Weights of a small transformer language model.
Size: width 128, 2 heads of 64, MLP 768 SiLU, vocabulary 1419, 3.8M parameters.
Architecture: normalized queries and keys, local attention windows, a smear gate.
Training: a variant of Muon for these matrices, 108M tokens, 13147 steps.
Each number is 128 + 32 x the weight over its row's rms, rounded and kept within 0 to 255. Layers, rows and columns count from 0. The size above them is the row's rms in percent of the matrix's.

# layer 8 MLP down, 128x768, rms 0.0645, rows 100-127, columns 672-703
size [107  95 100 100 104  98  93 100  98 102 100 103  99  98 100  96 102 100 102  99  97 100  99  98  97  97  99 109]
[[155 124 137 105 164 141 176  87 136 153 129  89 140 135  93 181 123 154 171 124 167  97 127 106  95  97 169  75  99  77 115 119]
 [154  76 183 150 149  94 117 125 107  96 118 167 117 195  76 133 192 101 161 194 128  94 162 172 126  67 156 142 126 142 132 113]
 [ 80 135 162  72 124 138 157 171 145 122  97 161 159 153  82 139 134 128  74  44 181 126 129 151 178 166 160 105 150  83 130  65]
 [104 151 185 126 148 146 151 143 126 168 135 132  87 128  97 164 114 120 126 118 132 123 189 122 112 131  32 113 136  88  75 156]
 [127 136 133 193 131 116 131 111  91 146 179 111 112 167 114 115 125 107 131 157 123  87 183 132 102 162  75  62 103 173 136 148]
 [203 139 141 138 152 127 126 129 199 109 127 125 136 182 145 133 158 109 157 112 121 130 121 134 144 113  95 144 119 127 158 136]
 [125 146  98 127 138 143 156  84 100 135 150 137 141 108 130 102 120  67 142 197  94 156 118 124 155  75 139 134 169 143 101 145]
 [144 193 161 136  94 198 147 148 162 113 107  83  79  77 106 160 118 125 190 128 126  79 177  44 112 166 177 114  43 158 112  85]
 [123 157 103 101 151 132 151 169 113 118 146  79 147 103  86 149 114 124 115  73 127 120 129  71 133 131 171 125 138  86 100  95]
 [168 171 152 104 145 122 177 146 173  80  94  82  77 127 149 108 147 131 142 158  97 193 127 120 135 119  18  65 110 126 150 138]
 [105 107 104 149 137 118 104 111  61 149 138 124 118  95 142 152 118  76 105 113 112 100  93 127 109  87 101 111 143 102  76 110]
 [143 158 163 123 162 162 134 146 130 123 174 113 126 152  97 139 121  82 140 140  96 144 193  83 102 142 149  95  62 143  86  66]
 [ 99  76  89  97 127 144 125  98 123 122 132 133 111 155  87  44 147 128 166  88 134 133 137 130 128 149 113 108  98  92 171 100]
 [114 179 122 144 132  87 113 120 117 138  91 140 144 106 124 196 103 122 141 220 149 144 156 177 163 120 144 147 111 115 114 101]
 [114  81 118 134 104 121 108 116 200  61  95 134 126  90 142 111 117 161 158 151 125 149 134  41 110  69 172  84  82 125 161  97]
 [161 114 148 115 133  82 100  91 131 142  93 135 129 130 149 137 207 146 129  92 126 120 129  64 116 151  96 159 120 148 104 118]
 [152 132 135 120 108 120 100 125 119 152  78 146 139 158 171 172 131 140 132 103 124  68 113 109 159 141  61 103 152 116 148 116]
 [116 157 188 129 138 128 174 137 137 105 136 160 155 155 134 138 114 111  94 178 123 110 178 136 119 120  91  95 145 133 187  99]
 [146 123 173 112  91 118 174 152 182 137 143 138 101 144 136  89 122 155 168 195 150  96 107 160 181 148  90 150 161 129 173  92]
 [129  99 141 160 135  47  78 115 174 127  85 139 165  71 106  97 158 193 188 153 152 149 142 130 198 156 145 138 138  82 131 131]
 [ 99 112 137 132 121 127 161 136 143 134 123 134 157 145 115 198 142 116  92 180 104 104 133 138 173 118 104 142 140 127  83 142]
 [147  87 132 139 162 153 150 176 108 157 106 137 199  92 138  84 154 135 126 125 156 139 135 134 122 168 126 126  89  46 154  81]
 [153 112 179  88 133 144 101 140 157  90  98  95 104 138 135 184 155 188  88 132 104 163 114 116 136 180 147 161 125  98 160 160]
 [ 93 123 139 134 152 133 202 137 128 150 124  71 124  83 107 115  92 129 101  72 104 174 116 198 217 142 123  73 127 105 102  97]
 [160 144 173 124 125 180 123  69 179 104 120  79  78 147 105 118 132 136  89 131 115 176 133  91 128 126 172 117 174  79 160 136]
 [129 116 122 139 178  92 155 141 147  75 109 123  96 212 143 146  94 124 149 138 147 197  84 134 114 185  96 143 132  86 152 147]
 [142 112 102 155 140  88 165  72  82 150  72 188 178 153  54  77 145  89  89 100 132 166  44  73  47 103 137 138 179  99  96 148]
 [194 125 107  96 117  94  79 125 127 157 145 166  60 175  80 192 124 142 134 187 143 109  87 138 115 137  79  79  94 164  96  96]]